Part of a small language model's weights.
Size: width 192, vocabulary 8192, 8.71M parameters.
Architecture: learned positions, no biases in attention or MLP, tied embeddings.
Training: a variant of Muon for these matrices, 178M tokens, 5445 steps.
Each number is 128 + 24 x the weight over its row's rms, rounded and kept within 0 to 255. Layers, rows and columns count from 0. Numbers have three digits each. The size before them is the row's rms in percent of the matrix's.

# layer 7 MLP down (transposed), 768x192, rms 0.0479, rows 93-165, columns 0-95
098:142154108144178102116131169148104159134155093132147124153100163095133134160134143102124106112103160117113144118108135121108140164137151161110114117158085144157120131130121076109110176123145114108154106110116115152180154113096118141134085120103134120125120139127104113133123101139122096147
107:114149122134103121115127145089111144113093100140157156126146117120187154132128073110132185107140106110120084114146126052130094169137143089156116140142127112172147108107138126127133122057140046086138148142145113118136131140137119117129168146114128142122073122121117169112145131154131140170
096:118100111125151107113146155159120144133125093112135100107128122087088144111112149119129129118120132107075113098166125129139119095146118140122104139097138124110109093173144115088097133153096168151130114143134154107142157138146134113166170111135097147102119136088155150129086120103143096128
098:096129141191157144096152149123098111109107090162092125152133111116147110120097122140156148112127094157105110112119117157110101158112124150143142073118207133099180103128130125118128167146191135096130158115140153127067069144117143124116146114151126124101146161147118154157167093140158116155
103:146103113112135112126091148182151191109099109100140109111107122185118138130121101145120096118160093130109142127116148111068124137184132145139131146094094131111154080134144118107138141141151117080134106133119131145120140136148119106168166139114086154077144148152136120173119142140119128109
098:122089134109150131136124112092140139148165098165147169111159131167177136113091133156135134124084154145173136147140144141166102169096121130125186132099101141124097123162097132156129117092148159129172095125145142078121118157096116110118128100139163127129147115124086122123133128079176120139
099:134104160117120109144103154135159086131137132157101141096120122108121152111127182136153132106127128133070166103139138140134117140127134102143132180159195150140130177137140177107124114157120168130125136093126128103135143151134085134123130154138103123108126115095128124154125132161142060085
094:141086150119102150134139132139130099149147182125156126145114138142123142137125130129106098092102168083138126108076129109115061136158087111191128122123187137161092105139108104150142134148085133124131129140120210161169151084159079124154146117140133135115152121105159146127117108122118099081
101:147132178134169135110164128153133135109117138149168087106101107072139090133099161107108135145116120120163145114088137131137138094160131135083124108106155104158120127145142105149111090150101083091125145124141136100107096117129090169121140138151089151135131110135123127142097155097112098083
113:120133115127111119132136122140136143136144126131102153133151126203137097124112164110103143139129146110118119119112127152122114088113129161150125109159121139124118146112115112138093134154150137162108132150117157215139136086131136109113116168158114097129124126153101104140118105073132075142
108:143150122150073123094141084091087114084104113093142142105125104113121102112100147112132143118109120149102110148158128090137128166137112140153096128119117128136121090114142136103117104184149166151124111136104175129158124165127146154141125112152152141094148154109096115074108164157083149115
099:127131175143133133130125090116119123103122141172123170141088130104153111125137115125100151115130121112085143106158165171107130120097131132192092130099140125130141123137114139124115141145117135131173121123092145114081130142133078145154121156069137194131119119105125100129144138136119147093
099:142142118154126117184136125128128178094095138174111145110104125126105169149157126119088103124156126116111161119117121148102137113150091103093108103100122080145139136163115135135097113123110171112085142136159132090124096141135096121153101081104120120159081147104117168128166101117104092131
098:136109100110119120100129119126170123100156120171139109163135109137123149111137120115130136143128138100114079143109129119082120135174130110089180125129159104141162140199146125123132160201144144100144121097094077103110113086147130146105128159122129144160130171107060132126136109152110191120
093:120130108115116164126118118161159129118118140106115134151133148108098161088145105133106096180166124104115111119088138123098129131116117148147117157147119123134118122152128119145125143111131136150127137153108118107090217140154126116129066113105160123158126166137151182103135110142097164139
099:144141089136136098139142141112114146123116110140126160173130107116122134133186121172125131102110140134108086110115102149144174111139120123142125121072121162081134115118169158140120122145104105121128111117122126129100062134086165126115108106157119142114192154129154112127145128119153119117
098:197143099132125154162110116126151108117125124112152127155111150147103124073155112145141109166146153106106186081069105154119091096121172096122142115122094168123179095144099116115109118098119108105163142094075099105144113138119122142134141142157133142166141136171145115150137109137131099141
100:165116075143134170141139140139084104102168116161172114120149085150109147136113094120098127155094108104083159140139147104155148096154178120100114113094119140158156137150146140153112144139137086073126116121148152095133107140089109125132139128128155123101150136105145138109133193163098177108
092:133149119091113128134183083136164110120108059122106092155151155105170132126100113118137127120138132107132092110160107147133122165146153119171155120139120124105141128163171140162162139175146155111128154152123150126095110111108154093114152180125099148106136104138102134116147109103088138086
102:147079121172147115124147173126138102120138127116132102162153122177133147146115151112169104118118192126129136168161113129177101153128150097114085151122136163114148112119134112119117157155128136111074135105107118143153124149112095140107063154124139101096168133153084141152133100100113145130
109:104110124108131099146168160171130132127122120124145149120114119118132149141139118118140134146142140136127130087107116119127165130198143073108145126105096146117127111142088146139168102163132154130152116133170155119169118134092175112153083147137118106128111107129156113151151112098125138129
101:112148141176068133118136133129148170120137127116129147163156163100143206114141147142132127145129143124168094113161115156140070142132123135125107115088127136098127120129133133144116122103138137144128123124169139092164121187076141118106120154153145131129133161120147125137099116108119106132
093:150139116119101117113098184099112130150127124118160101157111124114117146136111130124118145131092128093114132134108161125158116133191099187149131114155147122135070144173127084110159113097124136127122135158126080125116109116153122098120165129153133154114162136111153158156109118129146072102
099:118160149165113115115166060075107130128099124128113124085097145170137145150118129152078143093131123125133105130112140134140181139121137164167128133172187150124115113160093122109124124124122122112117130112100141176117103153156150131106126151107128109101096154130091123161144123103121130148
087:187122108194152155196108143092120124109131120137145124132148117146105131114131154120135131147075154127101140151093111106125127173118116139120114135131106134116133095155109163123101093148142110142138091143107160154096110171140135110108142144134123172130146135133207132124168122083094119175
088:099126108117107107163133114107142112136132100179134116129078117127129088146126082133104143171113157078140167103099132113153112108140120155086153117137132144151155095129114133132155112147121146143092132124148130119117112160103134141153146178129139114132120113085117105115143162150150168125
094:115145122093138135162099133113096099129154117147138161138165156105126118140127139157160175152081160133108071098116157095153107162125071114164148109132133130159107136134111155161103123123163122099181124130103105121098105171144142140135161150112136133119090129103130112125168130135147171150
102:156094111103113112123139146127084102102129136158128069148146128142138134136122153139103163103129132073164091172152174135144083124126146124117128138152159088162115117126115105168104084107131155132102131166105164115142150119105108115122133131132134166089122122181120140159063131122202111083
093:142127151134178139148096158148120144141131126094133140144050096100132138119123137146123140112138175125156158127157141075106120138102128101111080155096133126116120121125148136093137165147093124144161140127141095123086118124127133168100111139101156149114134154065136102121157101132110111088
099:136125139142088118161125099100133144124183138119147164133131106132178112151135129125105122155136158119159140089118135137103140141136099122102089155093108118108127138163106140127113119111119138160095089126126167134117121108160106092139089154144139127066098183156106140156122121103103092113
092:146133138109118157181080119155122122140121122116137098124153167142171130114123133124080139169149113086080098099180086104132146079107137153113184150113146106123150132138119126135127187102153128139087164118117132131124138165119140092125122156142133151105135143145175116127111137154183139070
095:122136172127124153151130132136133131136146136126138125128151130118096151108141142108172129079122119121143145150114114142096138128125110101119140140159079143152115126142082101117082116112095108149132124099091099140111156154089144151156167129132168135155137144105119125088146146158072170131
097:136183161122112120156148131149147086148149163139132141138146183179134143127103138131127115150109109097171124124122125106141081147123127184040103111136162134140072143120160126096141119089141092105099098106116132144167131091140095126146113142120099098148122134108119163137131133146120125152
104:147119193147121151150134117132139099106172105092175148110101093131096127104120126126115131091117096148109180108110137109101104093140145100171101137145097143139121101171086119112102159154142122161089109126087135113075179144108117125102152130137163128144099119129143112155134109153120147122
112:149129171095163133144099120158119137141069138109163094137133112142119119145165116113129107111184155168119119081113132117131161136128129097099123138122157132076124128116137181147148121173140139149157153118146084137129155135150126168100086107143123107112095118188100104134144149109124125105
106:165104102111108151115121110169108130113108144108147134160123124135114172137146115173166146143105132141141125130114065157158112115158150161170134120149143139091116159095136122138127168126129115133153116117154080147111142119137127131117117096160155101200146153098148120106139139106134143090
098:142146104185134101158119081155142158159124134118147109150121112126078149137162113123161121151141154112136156125124163134116102124171149182141113134124123127107143126109142144116119122130124155110118126125127165144135143153111136150125122074099109116106115106167091122109102105097158132071
102:102115137123132133135124133105169122074153095152141126167144120140084138120111103105140121078117092096121118122122120164103152165114129156140125109143117169169119098146119110119106161138153094140116147124132102081126116131157144115124115144129131186128087109140162127095118184120107132117
106:117104140098143156104125101106120119094164153073145128109103132127133158109095103142106106148145145165141103137125115097146148177154148092101120110099118144102119148093113163133128122122126152085126153125130107082084160156128156136136113140096103147156115082147138129142143139136091107176
094:122130161179121145146129125098123124171101180111138164166125114111153134138100125106117072118097129148116119167127124154095125097096105120117169153153147137071137106125114100118146145116120111138149108137127121129132143113098109145162128128188095144108134088133129137121180147131160115064
103:138151164170118127104102089118087113133105130103120140100106097145123142122113137133124189159137127103111065145120112106108128116127134127076141174136146128137109107160113112127160133139142084149145093079122115060131089155101147102104116137118134150088146182135157169149130152165102139125
101:121147121126144142157139132129142159171165136073153154165097152128155120150090105129107113130195175142119123138097107100108075149168128101121120124117117141109146146136153081124116163131115107129147116151135123113125058124131087154133113109106134089098116126164107137070112141126136118117
093:106114143114136142113176111149094122081161071165131145130095150087118162125145106101127096083122131129118101087084144119090144084114150126131110173130124154178090133112096131116127134179110158117146099118179174117157109114140135148101101178113146139145084143111071117125134127111096111143
107:114153140110144143158128134126134099112118127128097122145143128171144108141140149110111104138096135100155122133154137118104125098188106127153154117119131136110116146178078120101110082071143155163133076170122092119163076150124123115136139107138144123157137149129100073098137142127126079114
095:181091119164154115145143136073141125124091125151185134104126108165128130136130110121126153062114152153118134109108144168125108167143145114106151138141128113113136123111116128131144174167126130123118065141125144115149103172092134124122102108113093130153162116134112136100135132097179191107
092:114143152120136152144153173126084163108138162106162153107119136127134085118123145122155154128127159099108150110126184121168131134127142122148124091141120106111123140126149129137119104116092095141138147141132129143132137147111114152144177171115179141135101081134125104167147146132132114122
102:125101129161135144099129129125150132114120096130120159152101109140131131120134113168084145141132113146152125159147069123121137136170123136183133141117138135161109140139147113140103103161085110158111147125110125126098151127082137129114132161139121139110125126129137137142107146137124093091
103:158156060167106156108150111152103084122124132166142131120145134163140117173119107141126134088133132150155106138114148154141125122141121137097163101125138146157136174121136131137163097152105122123131129119099151161116109127099137088109159129158128137097102113159154090067081118104117143088
096:109166117169184104159076119130126138142109127195111159099157130116119088098149172127114103102116112123117089088177110177131161122126128140147180109153140129153075086152117117141105092099156066118141093169130120124135093135162127125080123177103102124124120116137105130152134105130144110127
091:164122142129153121152101132117091132103138116115167104154116132140122120172123156135137157142099138098143144112109101209128113129155131150166112140113142118143116119186120114105108101148084091129176134166118138142112109157153118126129123126152138144131140120161126129125092141134119095103
099:119145125160076071158124115125115123111112168146152137147061132150134139139147096131102132150156143126115146117166128128130108115131110124170133117131133106162134150128140150138140170131182134133119144106127089118168113142119120127128123101133119116091120157092105108127114097095135175161
108:105082135144141071097088151148148121173134139141140131148133147139089128150100135124127111135140135105149123127133123147120132125168155121113090121115126098129139118112133103157144098106112120153143133160104164158115141118159154124089136105150135100186136134091126137111091099137126083140
091:115146114156123107136084128151138120141086070126093143108146162109137168105109105152165127202137176109137136103146120129112137127142127094111120106118120139140154143142199148118117098129118151096141142107135111106156119105155119150127091139127123185153134084146096117130122151156133149107
102:133158152111107163140186139077108108176152104157112111120133115112119140108151073117130131147116157128112137140123109139114131138109163093087164125109117133094114145115101140156165122148104101143182159107100138143128151141122107105105162131136144094103172181122150132090117150126129132157
103:112138139103116179152161121132166120108147089149162152108092124156152118107138098107085151139156109142080109151129158034108151126166098159103118157167132134179156158166123116149139140137129176120140161131145126117153105121119129146114136145138149136122124110146169115103111110128117111121
091:165133099142174162132092141109117118100136120190110143103141163135143117128151118137114138104165102120190169097094117138161139099143105182148091129150097102157135120164158142125122127099099136097112126151153149136104116095143148141137156182174079135074122094130154111114120144144114136086
099:128088110115142166113137120170098097118125103139147081125143102131124145132075130111110090137100075096100157129089135137112123118152153175147094130170117110138140123138113129096118111164157151179119109132134151122149118102126132097145144117130134163120129167130118122147140148120113152128
100:107183142149117122098112100107123084099104144130151112139147189105147156161109157073131134118144122142070104093117156108133156100160107170134152092130116163143098141133122122102145194146131132177121092122145163103133111115125116136113197110149093125111135146115113171128138117097118114163
102:153116145126147168166127162112087130154148121168083139115083140112110122139121109146126116120137146123116131121128127156160149161115148110103082187115160124100124124145143161127091139139121154124145111071144069109183116128130123158127162121115110133164133133126140146154127093103133119131
101:097134130153114082148164112137120138116194141132109101140151146113106126125109089132103120125153197141164115114061150127179116134100104115115141119124125093121160080153132121137136147115130094132112109158088165126121079187116154156118129124109113128165132136122110167122131180082151125116
105:116126084149080151106128106092121137184123149087156142128126133103170117137085081116156149157100109100170139091124166124191144145152105087094158133106160130126137182133115102117124158134160112112153122163124082145160127103145139131118149096142144137117113122096136055153162118094184146106
100:141156125120125108147148135107096057109117176129110120083134140097133096118123107129108148128139105095135121140152181114146135116134186133089113152090194101140149146136155099115091118152182080136177151155115117115141106136151113122131168173158132135110141161102107127138131128155107120116
094:117174122124088122141152149099119129158088095137180150143162114154097130151123144163151137111114110148148136109161094173154141123086089131162144090154108106126095125114109130130106075122119131108126147113106135155142126149120141119151129123132093161139147144112152134110120120117103102112
104:120179132166136143172171114131123116126162092131163125125146176093119114141135103129126135137133121112149139112103149111147099126145151094155124113140117106123140094162134132102149136150100137085118137111146121161104137144159149147124124166132125161132094131161126140110115143073071112088
110:093136104126092107132143131115088168123155076114110129144135102116128093151141118109172110129139108129108144129081110157110145081149127138100122109121086135150100092117135156143123063147110071163128144099102130126173125153121112161152130158129140110167144117090103105133149114137117125137
091:141141144140124143132160114142128102145158113118162139130186161141068133169108150145103153142118119115135146126063103125165094114157127142116106109123161134132121087125167136103143139152144169117087140157121123144138170136115139117137167106145143163169132138119133116075089149131130073090
099:187099146113161117133140135137129128131128106161123075138099123109151147125150129142085102151114150125122181168125065141113164171125112121158151147122118069135093122131130132086124124091110149143160161157137081147110128124116136137062129116120144091121131134152132157136116117119179132137
093:103171106104161126180145136148107159123133134159125115132163147117130107125113130127120115086100103129138135089092138145111146166133126096120142130082127121140154150136079170110126143122081085134119135124104178118120093144150132102157147129145096068119081108113139098116123139150132128144
102:129142125127096147137136162124146124166093076197079168124132132144122114119143152118136158098140091111096098122151105138096108110130117125079107123166075094118101115161128161129099158151128108148137156133122125131128052132114132130174150120090131148088075158125141169131147145132144147110
094:136174171104096132123139164111115117167160113132111149191136152129151099133093104131129118147118145129080113147116083138097102156113100116158113126137113140147126119144136147171141146117137140070155114111128097092123138144093178115123126109152156173124099154126071109157123091132125111118
094:158141136108118140144111115127117149164138191114112117134147177141089144132142128107096114110126105157132132115124148128135087144104106156079140156124098144155130159155129145130137124145097090163112140153129152150117100165091131110120128128092118114124134147082115153087094062126145136108
084:087158131159155130136136121130150075128090123130130155121113143103167131147118118157188126128097083136127137148118116151107090112114081116130107132107170156126135138117138166096104166126144132154085106108150105135148126157145114123142125142156124123156126132069149082149111102118175103153
100:142137144087147134158162118105158096120098122189158119100148163122106093137105131130103108108151145119124131091146137123092164161154117129140092140153140136106086147137101142120161114088127136157097132106098126134153094117148131162105097114104077132113113128138144115104138082155114124144
# layer 7 MLP up, 768x192, rms 0.0937, rows 94-165, columns 0-95
102:124137146121093134112148113130069119117125095114157116132128146137116159126137161125165147143111147126110155142131140091118143137148134074139108135090136150084096127144167097134110147154191138177126163147099147086130111128131088138146112139159114122095126143110088144139122137122102156064
097:107128095121145067112145125126157129120161102119115139155139163147079162116131119118097135145137135130130128126150128152143156083154113155106130105154098114133138166147077118142174121105127125118167141109140143151116165088094138152128093122146109082115154112096138092158132179117110120135
101:169118135101170108128151119123142108145089113116137104083126132170129130169088144114113155134114118138153114135138148136106118134157149163093083084149108112113100126159149104104152153182111138119141070069141117140119149123126130175131132137114143090149146113094136104119110161137123075150
104:084134148120121102140130091115141095106080097116114087111139133150141129124106143166132142132102101122125120131152124105148123092121151162141109144122139136098139149155173158170116168146106117144139142183135125086117096144130082081081139148126191072144113136144106123160073113111174147118
096:109150146103154136101140122143122103179130129115154087122142126155118112078131110177164129106168104179095127142120112166110154138106088105110145114110111112101127151108148132179143134136101098186159143121104097137151156154132146114127100104171146101120150098126170128121106136170131131149
097:095118132104131147163123100147207151110147167125094148126064127102168132135091113125134109116154147115117140108128119123111166181161131130121094168165112140123096138134130112165102120153114151150125109130116094129114103103100167103160143102139136125119157165143136157152181138165100133101
095:156138112092122096112095151110167144139155127100082124109121149097143079104127129116152090130139160165117146138126101086148142166122097171125150134125111071101175111089143110104124144131132167143127152076110158152126115151166169134158127098100119159146104110150106147138090164133120138162
095:123134128124114101161100120120085127091131152137070129108139100151167146193148104124150102099135171133101150139128147134137143122081130112124150144149128123176104144120127129112124129109148151133153125165124149157103124124143164131127100111123145126150149093140121181120099129106164079083
113:107116124098113137138154162092092122165120148125085122159095090114131100116159117158154133133129110156115143124159106130130079144105104134127141115151105104089086144096146129172155148139111167109138122133150115077128128090168148130161130130117134104158154078155141158148119125167185125152
104:118082103073091158142126151145117133134142127100126177085111144114111107145120153189099113137116112136135099136096095122150116138063137070103126138102131161109108148132117123124103127141146158134101136125143135108130111136139104140133108137066104107148114120155136112136093129150132136149
099:127126068135124116131104138136157138183175128086103099166138147089078092167126149110147193130066118120132121136141140130123103107112131131153176138141123078171139126117109135140120124144134130110119111132108133117139141131103164087129129109145126122135143148111113111165137148147146145170
096:109152095118157111108130148104157097144110117101166100169145154147126092112103133142124134103071138149141152178161148152135113135104133118056132134144112155106110128110146117192084188124123149146162125121135139158129097134140152158144125132172133127123137130128126111130117168145141188119
097:135114143096153110163113162081143150152113175122135116144116182137154105139136106160131093109141158154129187133146124128099145079125162127162147159116096146132084150111106145132059109104167134181144097160183121137183104157132138143114147126125133110140095128128111104138133125120170131124
096:164107152173146135122132131114120139086150067138077153126156129135155115150142104149116122093141145148149117148132174086094172119144121107109195163167086127115118118108175102134064143096127129124152128162105146109167093142137163157104101130140135139132137126102098109135144134151170123138
090:117109145126110137104139112126100112136112120136109101110129143154119119133107108115177143104140100168180122162164121147155160106122101137131131113141149111130149119121164125149147111127198132133106134171120107150168174101139098098147189163108153169099109159153103140135084127120085130119
103:050157149112121140133128138140131144135158133089148122127137078106126149107141158163155123131096083141108110159177117119080120092180154093133136111124157117132138115158136132118148136141152154125096128140158145157120108148143125117118141109131107089108122114123117154098128181109145136111
100:144094100155130169144101099139106133172132108111156090129122159128135106127135125174099099128149116149116142157124093094182174118168131106093119185153139120158104131134117141134134132117133101148148121112117123135087148153121142151122159142125140122156123072140124152094160103108074104119
092:124101180103140099122082074141148115139132156190186163110157112141082086141166129161192155160160113117099097124167135124150153124115152122137106114135146133092096144113140082118127085119118138129138174142124096145104130119128122129143140117139134120116142162133108131174119108100091127146
099:138127168166124135081179129120109158085151127103165101142128127096093157148094114163134163135122115150111187146121175132137131152092110125130129107135097112135121167119140146113127127116095150153122163125113122155114158118140127145109115129164137135136131127132120099136160162162073150195
095:128153145136143120121100114129152120127153120140127115121133123129200134143142147094158139109108103139159097139138123111115071091160103162153131179144120084136131100128111125140139133119168115147121091096105101133157152111136140121114109148137164152121158171140128130123131139143130114144
099:117118133093100142139100147145084105120159139161109065154131106109125121136115134122141152101120153125116078151145117123126129151084148148150158123103141136117146111134116078123161143091120103123157083100118118122149119118107121153108129162157105133125123112147161148167108122113129166148
097:142096123142093109132168087174149160134150169074112163087124181127129100111137126131171131123136132162130102131147138169133137144098122111121111111114094147096147119123106145106155145164106093113150116130138157080168154140102110106094148158141099131189080127100124147097156107129100174158
093:119136139146138141102141098138168170159167143101112143130108155165149133177114080121145093138148156048165158139156126143119113156097131074142130105083128120107175140145139096124159122153172119104113137118141102159110136129120111100149142109115161114141133071116167118136100099100168101117
092:125129117122098151149145113161136118162145139146116118132191156096143113144111116151119093097163105120095114143137098123121182149177141145090106126119092128138093098122161109128108108138104119139156170133112122112114118129107133153132169142170118074146110143150074154116085145113152130129
097:131156125112131102145139171148143110125111157095122118126160131154084093143109103137124096120161132143101124178157140121137138107134133090107121142093142133104104112171119115128137129144070130165092097141121124117122149131080162133152132063148164090113147143110134180138105110092105185151
094:142095153123097139092084133124139113106090109155072142126178117142144118122105130102117175132136159118114134131152139171127135082115117108123107120143094128085134129160136085132127107114121115157143162177133105156154168120108144148142102105114110131143102174083110160100130110157123123151
102:128098150105117145115118106112128099151103118114146107144160096135101136129174105132118121111158107141139128143156119181104097151091113138114135133117118175082130133140129142140182142167117131156160156062104145110126152119120117114128127127104100147174145114145160130137182157133122114132
102:155133128129120162124099113128142138135173142116109138155140161133108106104101145088167156102144100125131084116146067140144126159132139146106181126122120130105132129190064158105132090132119114134141117138109121138107107102109129112125144159101162124161158140118188108107161133137120128129
095:074077097122087116140122080096187137098137108118128119121137100173149132136135143123162104141101104128114174187094132155137107101116160160085146142141079149132124100127178146115163145160145112124108129165122106153148103136112132135134132137093151110140121125147161123139110097116150137112
097:140124162139137131121105163124132131104122100067144129152097142082132110114112154119112111153149148131150140105146129130105139099098111147152177129107101164127162100113075164142117080152118117127095140091126146115116129155149170121188139128170111132121114120101130159089117114163091108102
097:114136119145087142130147109154145139155069143082159097133085106137112136092136126123131129134116112096149108136153173118180133117101129137125140125109122079103142178114159119138123107134109123118114132135140105145145074107143114099116097142145135175144148127188164078142137110122139064115
099:138123117149104158125163140131113125130110128128143103161132128101142140083138145115082125087134137133135132143165114112102156110151150131101138137111140152156126181171126151109134133160115111141116110103106119144125125174163134112119094123150164073156104141116151092117150150141166182143
100:116148125160124131098104161204104089145143109109088137135121143149127114119110146138166161118150163186135103132149132168092105103122136144128091085146102152119101168131113150117114128127139162107099119115164096151109113112139175172119133142096126138115144109120129086130119127153116092159
104:113157150126115123149102119130119071137117148080122058170159188151132062111141151162123081150138120122128107174114151122113149126138147174142098123129115125165106140104126143150144117122131112123147111117158131146134144137108126137121166143138120088127123131163143125113147120127137136141
103:110118088126118134123114156124163118107130111103126134125114113197126073148073127142139120148122128141086136094090120132111108123109167113148124141137127116141120135114149159107138131145187157155091126143166170148125131134173129152148142068181146106085123120114140140117118138108108156115
096:163139116090122103159112135158147107149131108123164150130093143097129134101138164158114099119127152156123164120138164092129180128153106151143149127097091112107144151106090092127109115100157165125119132098098073117091119124137105112150167105170095146143121130143153127117204076120119132149
101:159127129170149120087112125131128122110128132126118145064124121141129149098105160137152147147147129126104114115105128149132159117091130119107162164124128163163068142080134113098170115139157139155151078153116149076160113110152184112123167121148137130160112107147124134097114123132147153110
101:128152164128137135155124119124110155126102151060127146135063185175103094108130204142088143177128152126165117146123135146144157161157124173101107119112090148093120110144126109105149130163131139152135129127098139167143104095086157101155095130126109126141149108106183107111116095134087097147
089:114129146107131125124134090139191126206149114151127115093132104126119163148110137100137125156145115136104147100129081172110111125130093159135153099138108115138134172116081115088114107095141128130138126130128117135119062127141149101118152128145103103142110110161130143135111175138171106117
107:121156101162096147153108125126134073128124115125087137159121150183144089156161095128098144135150139100129167111136123090200124134162119065134111140116075069109165088133134142137155132086113126119146149128145121123117140148137112121140144096162149130135143091163131116149133134138127110126
101:087122164146120089117120127118111147083116141099103104107157091119104089136164137108159111101130113146133111111100126144153127121145139089158144141177060141118162117125126137106157093135111129141090134100117129116138113108119121139166091140183178118144127150136089159098103145137107117133
095:120107084133144153106119059099135144147110117120147126131132141102130102143132159156143119150147134110131161172170138156159147108094125142089124099085091139106146132152152113143164163165097100111153091139137080131168129155096137131114067134165147087151133123103121111113138118146147168129
103:100109124105136124140054121133175121086168137126147097114110150127105130132116109156156127113134151162132114128109131127104121127083115066122120098162131147147151152130136056119108135096160128094154132088183147124141148134130158118142117159128112168149139134126135143112115129138121130141
098:143105144164130097134126101147114162118140148157137177148071125145106137093124192074104153121126115160146133100113101154158087131108093177160143142150127125148114107163125121103121090140130118151135152138120123180119122124152142133107110112115158102174109120143138138145125139129128118140
095:121161147104088120156123118148146145108134101108124153134126132148125160121122106116107111102119115136167063194109134127145113110140124116146119144149145151107111121140117140169119151154124097130118143112135123111123070134105165108128090146149116124125122167149090107145122145126077115150
102:182138123074133139105091137167145156153129118141119111133101098122137085139159127113143163130161132115134115154142132167096169106111112155112120071143095092162104125128124137093121112158109116135105106140082101146152125131152134172166145110126090150095111170137142125121115141150148132112
109:129092186098106173114139099167125092173149137150101140116115147149154154111083157132166115138157144170124159140134117103112118100074097140104190107111115116100151134098140119114081142103157118127115149167135106141122157115143080143142114168093102141142110134122135131131153090169087124128
094:110147157175134131131146126145133098105109187120147116141163116142115113118124093054117091133167135137144163130110095100072108120164103145117120134127143133102137168140133107090105133157144126144119136128102125156121074124127133137120158084148106144120109108141115115166135100122103130134
105:175107134097129138078119112166105107124097158104123168110108146120121123143123144169142154110110149134143124112151140164103135172100136111148149100098129086129130116101114118141177142141146110095131111120128161109175118147145147142100115133082148128147119153125160100163128108168106134101
093:120151133115170096128121131133116127099117159135128113090107124113136111108138131094133089118139136101143148109128140160144147105144121096126123117107083137173123073139137102108144112094088073116181118127140132160119099123138129125108108131104105166158167138136136153089131163136117065152
106:152155152107137158141136140117111132160114124137140118094141107112158113114116130109135147119142136146126148141104158155141130128112085171125140153101116131091119145132146159121102096130155134126145128111150124133137078144122109093130122112163148137147152123118147124083157206151158163137
092:106116074118116096140137104096089131125145114124128087156139093131120152108124136168133153110135129154105155178093097106148131103122178101124092153113154147138112099111122149127137134164130128098134125120172154130127120131118151096176120147125187151139127129116116117117121134136117114200
098:096140161139153113103152135137108133122107146165126109092173114137134114098129126124127138157100090176192132174112110155095137122121140131124158137150145223123087132112122120176075131176147116139138156127106118132139091132163110138129115094173138068132104119119165104111111128130130132160
100:106144111137138109129089145105169099108168116144120117125122116134112127208111129124163119165134182117127090094117109118148119122122128121077180144112104148115132126131112151135122119078132138145133128171135164098133119125119162113123150082121133117155140100172149147137107106113088091140
092:143096084139103114117165120147152135077079161104113156144154159150124122131172141149142128157104074170083109174158139118087133135071117094128152146119136125149117084128101146135111090099128146143098112094106150116110172117154136124134096104154132135182162155123138146078126097118109165134
100:101140125128131122084106099107129131121154095113109113121095131143138109157138134131112089163131125110153168124166132153152104106118113107120140124119106128109148176161146128129137150131119099101157101152160119111097115146108153114120149166164140152162128122121196140088110120157082114183
096:141182071133084110140102100124136130138118090145111102136113119133127136127154130152082136120141134102124119140122064158149139144100089152146147184151145130178111139120149142109128149131142129114114106143083080112105133207127140148146103170120132118109159124155147126098114140096098159138
098:111160128111109147112145128123146103115117162119101117114139133147173146085106141125171154078134138122177104140106110125137157125113142118094126111145122108125117144099122107157165129111135091103130140126146117141127137129112091094114089086154124137124155119117128123142155168149169136132
097:132178193119127099123127109123111098158092094124157145109170149140156109152122103107153124114167145142146132128088123084110100129162122103137127097106118099097147084113077104137136119139115166139159144161098100117107128139135146140123087117122112139161119120113125175141167123119137155153
100:117129147096120148158154101125165109112163146107103132125116121186124114148103104144101159116178132192117087109107134154100124135164096144164144150112115138082135079164124075176100138102155129137092112135129127132128124146159153091157110139158126163161177112129119124123109104131159173115
102:135169149110115139153174132184170192095149119101156106130146132151150109123131083129154152106134107163104088150121116104088103170125144185134134128180123107123111112159162132095145140098123112104122112118104115088145121123106141139126130165093122153123090088132129136097100132108123112122
098:125155130139132150133094111136129133117130129134116144144106096149152160141148135081120151136143136116088090145125106118113105074141155100170093134121125108181133128139130098183171130109115148133107147078081080125135140095134140151107116158093111133140126107184134120117158096104120121128
096:125122142108169097091123080148164174129118147141116148163137139112133137163114112132152152146124097123137108149134082115124131144135090116127146118171145129099096134112079115092124141151113138128113137116083119140149142197142134061131104178125135131086095132104110103163096136118112137093
104:082142117120112110082122104112121115122104122162125120137142191124123082149115121135142183124092158100149105145105089091114103152123129179123143171090131117145177140138152125096142083162142094148121114149138092093151107110140158138120141103110154128153134126149143141170109137123120123130
096:149128141139106135099145113204134113126125114099046127114136078136174180138139125134151080112137102133157124129137140145109146163123112152167109112172080137117116091147040105131104153130104129132110140139147135121158110104127078169156125137110115137103126151125167117137149099134125176170
098:127091149146122115159143107141176152113126173108124114121149125130123143077153157160095160099136121080133168128146143138176114103148134099145127143121115129150122158106165119104169129120128129137131112153117101120167136116118128105065148169108145158104100106125138089093121151186110126114
096:066165127122100119138113128158128117096115108168146160111171123062113121126143130163171158127157115155137130161127120111137100125137137151148140107142084095114120106119154143130129135103139103128148150125161065139116097086125150170145116137133136157126139139120119096138125106125121148134
105:165139155125138131115147130179145152045133145111151133102123124127134138134117114180125089100131106142133184160125171123093157114104107124090191138132147126149125111115173121081141109101126102116131153063137134129104187131119136088078080124135126131133148101120105135134130135106154138139
097:112155107146141111146124128142075138106118138132147101128132150182137146085168118115117108130083173116125147150167170093146189125114115099128165133084141107135128110144114103102136145137084190134097105129129127146145128127128085167142149094090148123108138118121152127111134132129114106134
100:152157077154116159122134101156138138116170103146124124099140130138125133093150133170141157094117146116150135136126135121107120092170132163159125121108174145120127081107144115132127118144175106136148118159113126110149149117154134150086107152112117149138133126169160078131171148120115092126
089:134139185116127146169142090090096118114134114115127146129133130101113100102184115119141164150128104150176143116117079117150131151138144107070148118174121108113142120114124096120149142131097147129187160122126125136149125161112116143158120148085098137095088161133130150123157130083143109126
094:133152138155113162184132096166151126137152163096119121100124175139148138133116141138111144185125151159119142121126108165127163137124128112096151134097093120134105124132204131161139097153185090121108125123168124121123150160126128136124134123148130098138076101126163137107179131122150122137